Weights of a small GPT-style language model, trained from scratch on English Wikipedia: learned positions, tied embeddings.
Each number is 500 + 25 x the weight over its row's rms, rounded and kept within 0 to 999. Layers, rows and columns count from 0. Numbers have three digits each. The size before them is the row's rms in percent of the matrix's.

# layer 6 MLP up, 1280x320, rms 0.0544, rows 754-797, columns 160-319
112:478523527518526514509495519525466477528452534493451497450517509524504514509496505518487463523500527486475475524505500449453498515479489501465480484515511504483551455541545503475447493493551503476520542483474522531488474504523501484477526476507471473492532535545499505460505507515512488544469525543513493493471444527520469493484505503490514467490489496473505520513498542484499533498476517461553511461516548486497512504455474516522483520502478516551477492484486524498512490565538481
069:502529513495507530516507491502506501444468485521574474528502570501494539480508509525504494543584486460457526468512540475490489509500546479529519482510480527544495504453523531514528503514517524514514511505473475525503487492525500492506522512534490484487499498484497512495497487454471457478502505469490532511460495505514484492468510470524434509521499492476473502503529470546528506504518492494521539503493454478519511464509483513516548490507509535543534535492499537495473471473511523
096:504505525496484495510504529519497505481459519534503504482511478503542532552481474534487498514496514512446517532495475469527477500503464507491479520476530445511492520526533514513525513509529498460496492490468499498500502533475450516486512522499464526496494541504469471502501502577503528530454479499526506500493456525483479559495493508473505524555500450479529511466526541499444505496498494489488496522503499475520530538475513472507473497498514519484477472510488493474491516500504497
089:456496505490486522499495511470545517491518470509483459491480511510502477533482547509515525501478495509513525511474485519489530505484467494523489477522528499534494488512462485507487472498486487491526543483519461496503518467507487517511493481522491509503448483542489486500500493525523538506530473499514481470503451538474527501532546531519524484535495505507483488513493471519484496516505500524487549517513508499501505497541498541499528470445533478512485509472525491508510495520522461
113:488497501500538460481493527490504536469486480526526475466448467480500475547497513476495511506509511509513488524480503469482500485508470552513489549480544505499489507518522487454486545458496531533539533495529450515477495490498473534501534482499517476497477557528511495483529493484550507511459489469498512488524470480495491493508517459491533497478459476510484501459434523503509489489510522480518520501540478505508533578505532485514447481488493479523529500494569505523521487511480520
091:509503517490535478480510483464514495503525541522496482482501524484518503515489516484492493515452505520465523517508490482501483558517511477491495474482491452517455500518512460476519510493496499504496498484493522478519486496515498535501536545492456460514473509531469519482483544524487519560514524473500509489522502541496487507473495554493528546543515495445505472511490506473446550505499536475499510501490475485569492529526516511486514492510492549475500494424490536488492480503548488
073:478467521540477468482483471515489508480491505539489514493497506478531498472509454493513495501460507496441510516502460529532561503471505475509487513483479517558530487530514491520466468545499509532487479497504500501541500569487460495489517505489503509484516494500500486496492561544510526464509523577479512486525485437486480553530545506488494469502533491467475515513498485501496494516499536500513488535486513502498488505537503469535502510527482427480475495512482494509495487524550500
085:532523557496491509539511541480488463491481509510498457565490518501491450513488522497474514474508497549486472517504487544513531518488466476496487487512524505541454489485474507531491460458460538500495541479517510481461470484532500515509554531507466486551476475535511467473533508531519491524501484514516515502514464515474454500562495506466508530493470492536447438472479500480504483503473526530547517475529569500532499481509467489547497495495492523492479497546507520495487528503500514
085:496519437529519528490464513551510470475482521440477536485513485515488459503499505487501517517492542511483503501512518465530516499487535521517498501459484516512500488531523505466463502460521449489507488517475482502500502532500436526504476532467566523457504495487497491494522518509460493486447479468487494498509531515503504545494468483488498490517530541505545509445496504504529516496533460511491493532508491485524547499461529528538478515478517512531514484433414522494497519501489500
096:520534499548525540581477460479486504487523514488474513495479526498547494494514452499489526506456531531507479501521460474499546507525525491460538503508506433471523445526486497475480523493485519503506500471463510513508510512488460522516521506513490482540525493496500499497499536512500476554487498514527484541534464520505546480494491486561536479504487511500496442477478532487514527480490523555486494466509534503497552516492465498496491486536467507542498475452511475517521550479514511
100:506492507494494473507451482506486517519504491485497524515517480525519435488506527525528519501528549504500504542521510512507505516475500480468504493484533439499533544488487501529560545500495540493463519496480503507521485532496439528510546557514475536509487518493516482485516511522508483521502509504469524503552461506505480518475525558480481530470479502500505527497513517497530455492493476466498510485536475436502459552491530463478487504506548499489513462493481474516508492527477494
082:496505458491485517554499527510490490486498478525479510541509494512459444489461516539462508464512518520476491541491507504501504511478497533520490530513498518510529509476483453492535524503480469497448500480506507455507449511488451499509549495470521532489518474488483509517552529519480464499487494506513521488524465496511519542550493525479523510526474525479509503491537490454494482503508530535520486501468475532516496491502490475560472496484503519505513532496439554506466529518501428
108:478519480505485524513475493520493490521545516500498481537481494503494471480536544527493554468495542493511512546489457476516487506510496520483534492449525475516503498503472537495526524502507501540485499480522496537528465506534488506473492553479505520478481516501512510451536547506503499471477509495471545541525508466511484484499520522523512499518515545513567472491476544526490474512495522519470484465509508458470529492459504496488429495451519541496503488468471533518493545517519510
091:516504487526484494486534508526495520505442526570506504511495509493506489485532504495499491511486504552478479503504510480458549509510464527469461502516545509481496485506504465474482531505513484520518485505514532499481497509513473484477498466538534472534494510484508502513520487522521519488510553448547501477519476475500493504469514537479514490498514517434476490477488501544473472481514464502509501503486448498526521496569499464558515513510488479486503516567470510509519487526531471
094:509502520500496483483509522503511474520480457535486531479518535514504496499487481516493524494506518502510525552494489518492493504487522490519553473484499500508458467490479521502508527525512487481535487532533514502479460512500446494468500506493492487509514518497486504467496509510567491485509444540493500482489471492497503513490534501485503502478509450453500516523491504461470523530493522513526511500530558523510492488489506472465483468519544507498479450512440519514492504486534495
107:500469464502507471490469460481469516482487543498476502461499505435497526516489550497530522482458556509487488526520468475518461520527525513487542506481471484522539468544494487511503537502490428508492491486505496517553503554464535521482500504465500500519523526489481479530497492498496483469516513504469503466506567498490529482474502503483543512497506501519542479530486528501458525498496501540479507525517485428521509486518486525505457511506468523537496516469467512540512499514557514
113:497526500475509490508491507528480538477494512520498486523521491506487506503502507504508500508481557552499455516506476494485534480473519492478544521514510453478498474518515479497514539488473485520525485508525461569503527524488498511474511498492518533464458500501474489500525536558549506467474465504509504533514503446506514509519484499526511470492454461495531465494502535530483544534475465515525521493486471471544498497473498527501473466468464495501527471538439490504503499468500483
082:448491510477507545557491518564538500532486471483539492478495507475473518534528507498521510503469521525541444497531499471521499495511436524456526550519481468466467440507426477509455514508526468505501494533467483493475532509495518496517471488502522446520519509476538532474499501498544540506487537480499517481501488500476485438427541531481519501474531495481493478450478497525542492507488478502509512526477530508505533503497483476549498467503497440506492485545514463493497539485489489
105:493491496505500470458478523510517549511501525491504464498455481501494530519542525464503499509521516519504500521508517500453506491470492524486501505489522508492496509489509518520461496543495486536488517505505507501568494521521468492461494481481523458498497532507507437516520506514497527479524517531496492477484493529492527511458480470521474533456476451530507532495463483518512516512488483524484513490505490465443522471479504513476515482512464463500474505535539491491498522538526524
094:488510502504498514509503528548468522477522507508484511475476490474497459510484472457446512483474483498493495509492491556462490488478517555506478515506496504509461471531487496529512514494466512507502520516476501498489508486505514511531498500512501479527485547484498514526538534481502518526523523556479506507506523491507497516500559539551547506478466541500563459532456531513504524518493490514532493459524499505530493530481494521545537499525480480491530496478464452520550480495533501
113:481511506502503534560532535529499551528507516534553493509449480475516502495509501501488555492512515494522479499494499517474489506505495492496499470496502453522541517471467474521525509516512518501481500522457484482531509496515501536470503490507540536529518503503467472528511543493505519554522495521484511501492477539483500496492496480521520500540529498512540500512480495510486483493525482481427505481458515538509493521521490508488488427485488502501487470499541427525513485502515550
118:513525523484511486487534492532498518547492472485503518478510496505475457550508499476465461511511528494482484538491527457490503512516510496438530511515485513496480478499469466492490508491487456510493510477494502477526505513465508510492510547516517465489538542507504485503489519500537519532474453508489507481494477503481506485497487488482496530488491501486508491495490498519500519572467499488534499506517398504502485514446478452520486424504514521528500469499505513472519512529486474
110:517502470494495518480492505490510483512484511516522505506521486493485509476527540535533505492457489509531521536487485542528518518481461539532507493529471439523530552497506438495498505471502454491481520475496506505534533525485506506525522540490503479533510522539489521466505518510510502513492512498470494487507510501463486532469512508481522490495476508475461413531498499517471512497461466530488477506487505452527511513524489552495498468488482519576484506539473529563509477534557514
091:561493511508469498485466462575514505521501496517518530496479499480531480523518512490498470530487514498492515502490452471543483512463520539492477507478487484493508506495532509473513462477477503530489517491503475570522479521474513498505515501498472486519511489491488475475488527530498524477482493535485530484525539524518507484478478528519518485479483448514532499485502519493514483495469506503563457542477490522468520525486509459480515519485495510497527496524511472492488521493490510
090:544529484512515513455498488510511515537445532477505525542461476523516473488503537505510514498517519521495483486535529504473499531481538509503486497552451495495543531522546522512543511476454478496514498503498484477494487499479499514494507474484490557440538506512461498480491516478475482499455512497493557543487541525490565492486525479508493535487505526466573480515473485532504486497500535489482485501502473481480526531475542478480446491529488539510521497493499474519483484495466494
097:517563457499520483466508475521495499495524485437493503477461473492502482504479551465482520496494540506530478481504495451501494537499468481501489488486479481513484462505512480505505522532498526487550557515497510552500454561532454503479493482523474519489498501476510527484486517452490523488482511541550532482528500480522503523503480490492482512510444472526530560509481527510499535499508490482495507500518501489480562529520513502462489490525496518516514483488487522500519510498510522
116:490519502498511475498515514493490486550500550490567524450501454514535470516523505483486504467508486527533492481513436535476520558518462492464502527515506521543485482534471513487483491452446518493490519519475528514488497506466501520482511478534506463521524516487514522504513549528501514493488513495494508509509511553522494467514517489509493497474471528539505461494498508526510536507510485506454482479496505450481523571486514540525484497536508518482489482494446500496516505502492511
117:497486482515465521510488506504526478534510462545473462478526511479488486481496504522504527450505492537482497514501495506495499520447488532512532489489528500543476563516527444492514508486502456493487536468503534497517461498492481495479476530512531441501499527510491474479516498509512496477500461525526520490499509489496499476550481500497528540517481481507522515534514460506513479507498471490501485519500496524499504488533493516519513487532511568486469485482530539526511482539552514
099:496492527488483489505522456470475521518456477492465480517477474504508489522464557509470500494509486521466441498557514531462487490485509495508494504525544509504494528512495497481521474478507535507465530538500501495510499497488498513516525531519496494478508500529496475479592479513519549496483465495546518464521509483485499523482470516512533513507509521455531477507483495496503507514526493498480521531447500449495470512508485483503484514493532483493482488477452509524518474492504509
091:552512525529518502553516531536505476528520536496493553513501489527533506504515456470521510494469563498503499540501483481485527517517541490435450487512500467507488501506510514504489508527492515493526490517527477449530487517507520517518494470456442516513523503484488495518537511491501472495536479530488520569506520526466488491492515492509477485521488484483519547482506507499490499493491542507520500485493520454484522559477504513483480476499505527497530521514470487529488506489539520
089:500519442530517487497466565553514506514484501478527506520493457483522489511560527476494512519483520515514526491541506510490474499504516510536493492570503510532472489483497511516490484518500519507515572445549546516507468483475502499542498489486523538542476466540510471506507510495452538528507457476470499502531526540500486445527527534519491552478454495512496461480501484501496463488520518463470463497473482513471554493494500504499496509508520510558479524492542479448494508532478466
111:481521560494503466525463494525484493508539527492496487514506463443506523525510499480501489458533512534487456523524465490498525496490461502471513517535517484515477467491533460584497523525510538490546506482507473502476485501511450562520526519496478458529530511514483490509506529511463524462512535513476496495526521524501473493495479483539537514508473500468475513439463462504501490470484519485507491482487531436504513522514487496480496522501481518492519495515509488504496456514517552
092:518519488515503477439545471540521517510521506502529499489526508494484473495530540501488475541503502514478502504496503534475509528495520541506531518471491448501525483531505508464515493463484509533501471494498531525494469508493489515495495461521459543472495525482502483473468510501524527513508474494503506453544506512522476479529493502438518517538499479518514494514512530551512521511476512434464489527501484557507451497508476526555500470538522462538515508472538498525498501496464469
103:487491454525464521531527520542501497475548525515503463432500517495513454516499518531484518490553541539455487512482543462505474463498484516540486529513506477529499532550537478494482535504505491513471495540515519507536474494473472528505534506480502472520556489477522497522504501536544519473499503494485511523536492507498500494511485486523467490480494450471511457476512509493497486474533456502520503507471498530494495502496521473552481533472541495516475523492524458505505510496455486
088:460504522509504535442450494526473483471479497487480432489508531454461523502538509512523471494484478526544522522536500538517475476519481528523523499557500474512468498477536458527470520498526498487479495479521504523522501498489533481518554493525499492518493490530484457512503529487495490493471470494510497560530510480533476469570531526514514517511523498507449455528531537541506504527530510563524496503512508439492509493533507490528508476482500507492423478520534482489499446521496493
098:540504514489533518458503485478497479468519508507490452497481509502469537531514515485511497457494489495513483514471519470477456489501504517490566529526475493509530522487497534513526551506501506503465445453446538537539520492488527517501514472532527497508514540482523460497485525519493493502475498539503482513526537524481481538565511450494446525523501505509503469506488509500493521520459494494500503458487466491444493480462532529518480478483502529503495527522489490459494500521508511
103:570481540551502483468510550494496510496521489525510512476528535518475488477555462495513510503479496496489484518510493502500538505500528500512548490541529514536491540502461499516439508489514509521562460458492461501497538530459506502532476515531508513481521480486508488489541488515505494497486481537472499537519484489471517499478529513500458471463555536515514491496534459519500515517510484481510533533501505487504524501530502478521512502547532451503452508522504532565522513519524471
118:489491484466484478477512487483489512490519498472475480472437490492524502505490487506516489479531501500488472478482491491519502565479509525504518470515474521534473525501518470536508492515497488496451504482486458502482517503506487527531554483526485515477509505511517498508474521520508501526499514548472517476489530490450507431504505480516516509515511556493461487503561476545496495543539465495487505502523483498524508500507510478498474518496509536462455494478453494499525517535499486
102:484543514483502518504499493510478525500489492543538495449498496446485497531501491530508496517513501496474509507515434478495487503498486513530507514471477473508488487554479473523508497473497469525538505501501504505480498538503466519487504527522501475492507484475548500530519550515488517518536470499464512452493464528517461503478503541482508504548485457470505504491460537528511499525497518498508501512505468544483486499514506453472475519510493485528480502537491497511510488502459486
129:500471491524530498488517524515513476561455482470518521490521443511480506469552538508443488515501491534489521485540488490515526492495529472477503458540520490531541523546500521489454481521527509500518525498476500491489488479493438523481531503515504478507538539490494501453525543476497544536471502501486529540523493529485495501524496548493529537481491553507544507504471515498529558541492506468519501530506467463547489513521545530492532517551504523537493492450468512499515475485538530
075:478476475475488486499480471540516509479492490533456479527514498519518493507535468523508508494476482508548513504495488522544507492496503481473465524494471515518479506520518458526485476507526487515503510510478487504475482517487466468516510527457503533499495466532523489468455505510471486481485520536503514509502491500490522480547488499463520541492539513473468498508528463464485532497498509500473450514491534520554462500476485503473453495544477474533481481498518493516517518469526476
101:521466531475501497484487536513531447518477500511524530509535485538511455489495458515487484475520527527541528484487490518496504546439455494516502489506489510538501515488485483528469497493529495497468538520495458518465502502491488491530521493451517482515518519486521500519494515490502512490504513498494500536470491478463467570514491534496498478471504554524462471475503516489455480527482479476546496436494524506514479544493489533509484539499490510473501520519477478505521527530513507
108:494529513511532463521486504512484495517491520511510491488498462504531514536501472459489461498487499514492501479454518464492511502465446505491481526502499509485522457534542498487465499500501498509539494513446510510534487505476490462483534503480522523473518496524499476519538538543525505526462468529506514518492464471502487528499476541505519536533519507506504505430511546496473539494492495503484479438466467533480550557497500518528522472518486499542506472522509499504526514474505473
100:534526483517501479537520530503505539558514527485504501506487492519542478515505576510487564480492546502496491513541490477495525492512488493498529470502482528540504472520459494513501497504476464503499486517545528521529513503517472472507518524470468514547514490484503493505461475495510501520525483513474494449445430553491528508493474514529544502512462477521497511463507476491535494514526466480490475480503522526505511497472508486479510501545552481505500540482494473512511503516495532
# layer 6 MLP down (transposed), 1280x320, rms 0.0512, rows 754-797, columns 160-319
124:527517537527563500487450457548447458526499488502503484508495482445478474535478467519499534523483482504551491519473479498508496504460514551493478497503469526483503532458499525494459508520529505498520489517481486508468504506479521462527488464491490539477486484488547526520502464512449473488505497486496527536461534477534476502491493493495481468488525471524481488489492517488558502525517516525510492469485510502518495483505527485487494496533466505507492540513510524513488466502490489
072:451486471484518501519501502473485493483504483496495501491521436499486500468489479494541487478472528496544509532519474477484498461484492519519442491519533499443535480538513503470501517477509481526472536497513504487500481500482506532512523490475484500528523499488481495504500521514510556505477497531486458546506510529446553504532483500456507505530472477534514505499480491459446482511526491505459482493520535546511516523477537494476463479499509523442461530513522494501531499541487482
098:465476475485503476481515528552479485498479537502539480498495501492484521486526479476438497553524470509498472498508526519509497497505473511507543500528487483505497527503489501511485512500499479479542469526503500488537460487461530540521494540455547507466479473490489493498485508534504498509488507487472465462500490472512491467507512494490526515441479495524510504513516528507501485530520475488484497513508533495533486529539462539490460473498450589470509494547519472515515483507484540
092:498490465518509506516518492494467500505489523519532507492484474476503529486507493506497484507504520465502528502478489496465542488517487500561537556467506464430530495465501509531490506464469545498496494525510494478543519519499524517482432485487486508483537493494552513527477477485492484499440513503480521490534508499529465478477522476504487482510511475487499516501453490497443474531487520525549496457491495486523491516487459488467468505510501476523481489549503514527502480485509514
113:500482538479513510501491479488503479498490471499504494499488443491500497487532508512486498487499493523517515507541501537512473500532496528542485513550504521533509514544477525504513459489502518504479486522496447469471541490450496490457515500496502487493480491473462472477486471456497505459468449479474527489520486475523532494486486463420517538478493481487467497503498482529479528530541521473468473481516476476467498503502481475503481547489492531532489483512551537536490506508523524
087:507511472538491519502491500473470492487529533529515498553490477536469452509460519513470546457532462457485498488470520502485542486493505496467508510484506520516502502522532482475508508536513523484542516447460512545496529458574526505490474494490500499511516446499466498482528498502536526478515504487471509500470497531531489505477522505498482468482489523474519463513477494514522537459512484533479518499503524527481519512466509473482480470501528547522492525515509548489487535493484508
078:486486494494485518485513502480526509559502472532501465502485485541517498459468499521491512475527476450507524454450503514527506479495536495534498474469521530498510510470481449508535497490485525496473552491491539558546503486471496517540520488514516503487483478501472510519504478496497509435517474499480549535511478525557503504470500529478518481513482564499483488533473470469549502496471490517553497440518503513503497500531505494502505482476507525472533505507472522504483508461505529
084:496494495518492437493512526488519526529468495507489507467559512480482512509516513481483462534488528494499467504492482494504492474453501470564451515419528493483495527508528527482515458498507501513524485557496491519443497516460523540498516504488518515480477503493500491499535465510496467508519485499523451434511511515523522475463508506504519452512505481477509508472497454488513532494546518525512486506442481514456526465482516516454503531496462513520491515501516469500496436442495483
085:454459479506496500469482513530443506465500512490532521497517503467487506437506499407465455547520498535505473535496458492479523459494487472518472498474506516467512524494489506540476526475524529509501484509483503527523551509500519496512524503478510516498511523515523523527515476498477480514479540495529572518476502477480477504460522527472504433524545507472527511503464483517488502501525516470490511533482501488479477490484481470489546506491490490507499500468470547515516470525491458
105:525498504507531495493421473505502514493485499502537497522481450492491473481503551516501481482492447528511478535477488505488505515495490472494471537486525514469435504461473515453433451476466547534475521543472519536476494507497475489529541516476427488468487491495515497514490501515479496504498497515481498501527472488515539491494497524518480514498501506521527524498495493512538481504530503502507532525467499527512499474491459458516487491514462478527454507498501500469490509543485492
106:518510478483515490460520513530532511462499538475495505491478447480447492490494543444459516534480501495478510497507517439503498464489504482456514502470480493525501531420549544505524507519561485509542481525486513506472478477525518527514522503497504515556484513534497493501549516520478487503503509518504492530523530522482496488480541535524448478472501483507528510463472510495501485483499494480517499508474483485501502513531537513491489511460506515551491527472505507485514481479478462
081:512497482486509513542510504494488516500444469501505489479553512483479505501467497476455478484519455452493545480498482468448562478463484451500497508496503480514470549514499536543490491511482513563545521487519497501481528481517511531457484508501486501500527524480503518517508514496481539506494470484556492490470488506493470454471528469461480484479491473478483480491485499518513517474494516481484513498522507461444482488497466485482522511526489504508456527489524480536510502499512519
095:485491479456484507527479510505434524516475478497490506502503496454499503522491515539459464498500515510473466501465500472492503496501483501463509459446467525486530533475532502512536518446547491507513513528506531515528523493543549506517544476471499510552482509490504474518488499449511464474481509526511530488500483503473529509490543472486479513517544477449477502495486500533440536470503499461515535516541501535512484510492483467522516553530499500520530512479479472496509484482508488
086:456492513489504508490482463504501517520542493502487495487493494517541517485484500505498504516530501460472519462523499496454500483516476500479490525472488506545529507486524466487509493473497514498531482490515490504518500491462523518523529508465476505502492478518479520481543480516537467493457484519558515479464499455498476516513453478497540478462495455500529516503487516541476474482502503459522501523460496469496503528494550520519522517480479504554451446460542530505478481527459476
086:483536499544451532496508496525506517443514462505538495503470467501517477559498464496506464515475516507467522507473500478530475477506460497506455523514496470497479480521486527490481483479493501522479480470555515476506516502512536489556535458448475490488536477539484480517522488478515495484485528530541473523508479516514546493531478479483479478487515525478497467497520507466452486490505500509510532521481481475480530501468579436503513520486485500529518509487485494474517487489458488
112:509503458522476528527478503439472486494483511503478509479518522529529488550531480482508448543496499522482485507519499478490532478462465522510485483476472528485429479502492488520519439488526520505514515527520453501505529538447517508500522519512482489513485500481496506472481483454485499509542516492487474523483500490517528500446509482488512530459511495482473521520492495507482531523532539528512526539514546531452482447513528522491514505466513497469464514505528525495491509479529534
126:502459505434470503490497510500493535477504496530492484491534511478558518469472464517480493502488498492485472483522515462511485505478467462464518465544528511462509488509502481512497465481514505495492453490509478484472500519489498463482488551518525546477490472484538477560515499528559501464513535459481523520462534474476509498527477462491512472539507555503492517512505507537530516529502515490480548507477487489539489495524475502500543520490520506441499517493482524493516453501517479
082:501482534455487522485481484551521517421485538511546489477482501545475503505471518514493482516524475471514496471463528448518529534522508524520532503517488488514511485497538506475472520500485537499491460497507474506488496488516527480478494541513480493507525484545492495499487495503476536469520483507522532464494500503536461465482553544461457522487490489542471464510505526513511489507533481526516501512482510493518533475481460478486502523495485497540511489519531469512456532504465493
098:527482450501474536482503505516531492450488466497538499513454469496477445495464507519503498496505489507536508476535507535531519516511451533528491518491469467495523492472482510498488503482500499513502483523523480432486483481520511500529518496506535486448475478526454484531520478463534510516494445501529477492542502502537501532555489524480517498515471481513516481500525471503498488474518506481462488530504467504525471534484514490505433498451519499551484483474513486519501558531517521
106:496489483508528539487491499468564498491501449494494479468453493505449507531536482517497523535533497499495474471538469495552558483517528517485528471511509490511485527479467541484454466477535452546469507464465508497505542505521522537503442524472469511494505508480476500473484500476492429504468514518500504490533479513484519486502444481511489484491452541556511532511485547487473501521487517502479479484494524530521507468540495551499479511529506514448476539529474531496527505505498522
132:501484520521520465495485485474476534523485449476520494546471434497502487511531472540473516506506491525481463500511495511530505512457515469482540485515462448457515481478524509503507481489519488493453502511505495492496538500479529461525504507497541479504489471488484522540447499469500510462478507511484509475533489507529499533503505518447503489486537482463499521509508444499475501498484548494510512459494528551499527508476468516497499516499481491513483501511477502486485498468469479
110:457499507483474452493484519483535512530477536510498475502475506497524510540551520492519501497497478517512493521499461523512504502516488487453498536462489460496501535476483500500464495480516548445524505491507513501468494493526504500487497502499483476524507497510520510489535492478544469498516516550506464537496520506468535478473466508480509516515479490512469483483502502496478520477487513504499507502494531484503517512503550514526493503529498476497528474546462533488519492482500488
118:521495447492520503487498531487452501545498502505488511495500543529485472516537479485510474491506493524495515519514496477498495476490492520522463445531502552535436511481475500530481505481541505514503506490498483550523512479474472492475478444501458483495445466531526529470502492496503518526483519474495500474482496465527446523510518478531512515488514518485494477487478502519488505458489472496536551517498497496490455465489501484535520506499481495577497528495513483490547445495513536
080:459486517458488482484497506474502510462535541491482572509516544480519501539497506443518504514507490489464478488480545443468495507520499528512530481494543527477498486505473496482500494456453489509453478504489503505520512505497508473458495508485478493488545519514552519472487515484537503462463504492519489491507494516499486508473535432526471482503509537524498564515510513505490490506474482480497511476488496505488475493508518486455503550487527506438499477473501518530521486524447527
089:515536471508544500495482504495486479518494468468515522526498540539459529494464523536515500508515487465508538507481480524454495501448486509495568497469531504503522462492513512505510533485467542543511527473497489495482517488493494516477505453523476496507533541519498490481514492469505489511532542494480474472459479457501441537421511522478488504503510520488514499537530539513495505501483521472538511507504500480478505443525475520510547521530525490492465478490539522488528495531509527
096:513475509481507506499499520488531511526462487489510535513494515508528491494462525528473475490508511493467529490487504502478490517489496464508517509503519541500500469542501486503497489484496546493523552530489485523475525487483510498507473461471462526501488518511551485488521488512532514487500508469490501498483491451514474501515466464481515488437518508485477541455521510486499464501450515484478536514478485489526525522480474506486445498550483495512523541516505482493505494541515470
122:500511449519512466488520503491527482466474496471508478519517483470504483556542490489456482501491416499498487500528477513491473480471489498493499503495483496483488506491449501507499483511487512527546510538492490488526442462495509516518479467473504509502536513460542482505481496539488496501484519509499494509487486501517486495479494562501490502471436539513469515480520532525492469520505495532495446478542446501513462495498516503501486529520519501493535554486540523469514468505525487
115:509516508518496525516502538519535405489574518507524486508525529479506501515525532485524534466483512484464501540507493493456507502496480511454532472460501477489492495482478519468478509509466484493473516500508519510496471502507456487485443516475526466497466509472501498495510498508467484534527520527474519482511468533485528503484525506466475465483476467530524493537476503497483475494469527587517482478495488496518525496460509485485479451501485487477501540499508513490523521553477522
090:450519499511492510498513488489500496511425533515475472492495516520501479512497510454541491553490499521473518471430518487492475510507470537487490477473472508494565505467499504550479550509461485508491494480476514489493507509477502535483541493520496499528492512488500534545501494533504497493457501500482526483489519504510546498497537506528492497502575507508485499490517501519521517510508478505496518514542454556497507505478445504494486498496562509463485502501487529466507500505516510
085:486460492515507495540483526530506472526494490512505524469511540456512528469459479508475538531488474462479506521482545523458486514499506486460513491509528516496491459487505518481490513513576516481528516520493534540495502498481475431513495473517451472507485528509521521502491443457476466511512523442498511442469485538520517480502512476474543479525494508523512503541483525512537527493474476500475470510512489501502519454544461474451521507504491505583502524522508505525456518507526487
078:503491522488494519502535508499534506459502553488467518484499521476467506515516519515502487477507468493485456481457488449493472491485441462541511454479546532490542544521464513515462519515511493509509496503516491482512521489542524485473488563498471472496521495505525522482515456505547481483481484470483509490504462475527475500492499484531482526492470504478523472535476511504519521530469497477558528471498521493541506487539487482528503492493494538491464524489509489525516503485483517
093:545567488537494498480485519485546488548494463517523498555480524463477492467483486494481502536544521485468537523501528521511510535495476489514484503460511467518482495478478497467457525505449512523525505466558496521511522491521517483507467500524512523486512527436526538502469493508509480449486516444493583492488553515450508497452518439499477470485497478483463473508476471481544496497483539509492508522443515503509514523511500470497511512435487522477446500478457468499486516495530540
085:491524521475451500564506466492470503507513482482502521503488498489532491471499504513481533517467535493496506511501516463515513517479530488521466517486460503488460490474545462480464474491509499482504497508535517466513545495526500506495530491504549483499547488564531489506481493558462493547488528509521522566501497498513499489514460545515500523540515505541437513523539516503543474453510459493497541512462501513508491465518464519417499436487498467504499491499507448488480520493508532
099:489476516500483502521515506524482502500479486504544560491530500500547496512514452502480491497484517482525523512475526524481481506540444490458506484547525487473505524514460503524496474495534478538475486465527511493452517483531491507512499522504542550481448479511537515486493505455467526541471495493543511545513525501536498456501479532499505478503489524555460517504489499494496450457502502512468458478489448487486478506497517508500514475504499478492489483482517505482514488491506486
094:460505486532495483508491498483517491513493495496554532492515462481508515511492510438493491488508509476463548513502511490417506457502475468493529542469509459489523514510487554483471479472480501519527518513477535496489503514505498489519461487471519503529473529489471463516510475506481471522502499539465481496471506499508467498473503513475513453505520485492504498533489535539502484507478446507518482491499541536540503460498455512518518472477515488443499496479534550509486492468510501
090:455512470490466519539476500489497490522471553520504494521511526471492468470488521486498516598471528506500521458501483515496484509498465449558528531513451511489496499529528483539487496478507516523496510484515472462479514520518510481518493495524522508509516499527491481550518479474521487504530493476472493487501507520569492530488502504532519519520526493507487501491503514526520447466535497520477471505500524487523465496542470474460465527487566451488519509491494479563509460496519510
104:456508472483487518503497492533507469478520484501483467460489482498468517517506536489475514524525479468494469510494506551479451455478510509553475482477520487459532533528498473542488508489476506475495528505481526538526482489525481504499485501502489476513473501514503444456514472484483489485502525490502521485504494534531490469496523503514555470522481501498480485486585522484493498504498495559527472543507595516487518513527420513465478465533498525496499552502490513488490525484510525
121:488472498484529476463508487492478513523477511491515516481469471483499519512486454494497520501594517492492480474488510485500487499547479527493488498524492476527525467520513463464536489509516478513494524488505510534524554532506514517528510466552525499459553495474526506489502522506492474492482504525542465496456531520508511516491479500494554526536478476496502509490489540463493487513468538509510452468508469545497512488504513519455478515471476503488571509491478486547507493503488448
094:497495487510478540478484466564502530468498502496545503556496496495547467513483446468489480458512460521501511500515478475516510533499510466502541524506501533535475495534513470493487497507489480520498521475463478498514509510503531464470479517510484492564497431494505493511497484496550500478471501486496479503510486484479514507502498504508510491494504533518461506510556538445501500536468526535524503490489544494498516519452482514502463504503523510518538535474506533528461485509501487
126:513481498514519458531491477482501497475485482473465536454505464493454520504468476502526497538502513490437484483496437492481509464492530489482456498501515497482506502463477471541492508492510545513497508490456496486492524465547490543486539518533488481528504517520503503510483464481493518455493525535485467510499541510522503515527503539512473515515529478517479509473453525520497528477510493460487543568551490485498498493461507556450501484518513494513467537517503489489507531489533507
068:500515490529500510505516509457498505533509523464577483522493518483513500504470495457514511501508518495496505504530515444479515507490494504519510524505502498483513492504504528496500505520494522503477505502517514524498511493532502503483498509514517490530532524491477501500507524498553536505519491491496509511480475489533479517488516463521498485510490505504499474499490519534552530487471472479503501459501449450460528498510486476495530481464512509495516504531491472507422476517492508
101:508501459541449519496536489489542509443502492493520518519517537527537494504527507517452515519501487500485519518472534509447470499473489535500563498460488507455522492518450489497538498463440473511553531495509552565514466502482493514518510522482525487499497499449482472538553492536523483485477473501544513492517489500489509518466483480484482496529483501494524518525478505488478481520478515505516543494547503523488485474524542468499521476506529532512495452520486538492503475506490501
114:488476480457520518483487531496525471462515513488510483465477490495487523503507499519502549495497485456478511535516465501477490532518489540521528546519480528509489498548469509497506464507527492477525507470455549460479485473526535542489488563448516484494506470489531497485506497492451516498516473519475517481502539498532507452472467515496506529473487504538519484488521522504484477515498513502479501525465490517499492482458493491468532473500525528500516453480507499471460514491543494
106:508488497536506511485501505505493491509475496481534531513477504518464539468479506538495415460529476490506509478530507475517476525528507517547517477498505499476505464526505507503486466428471498470502514503499480499523487533485497497541455467499496485498517514480507524536475542494459515492483540518506499494517479531497529542502481475463473472469486490491539488524548476512465545490542525453528469465496519508467468508504519512492498456518529488498495506488554497546500502536464484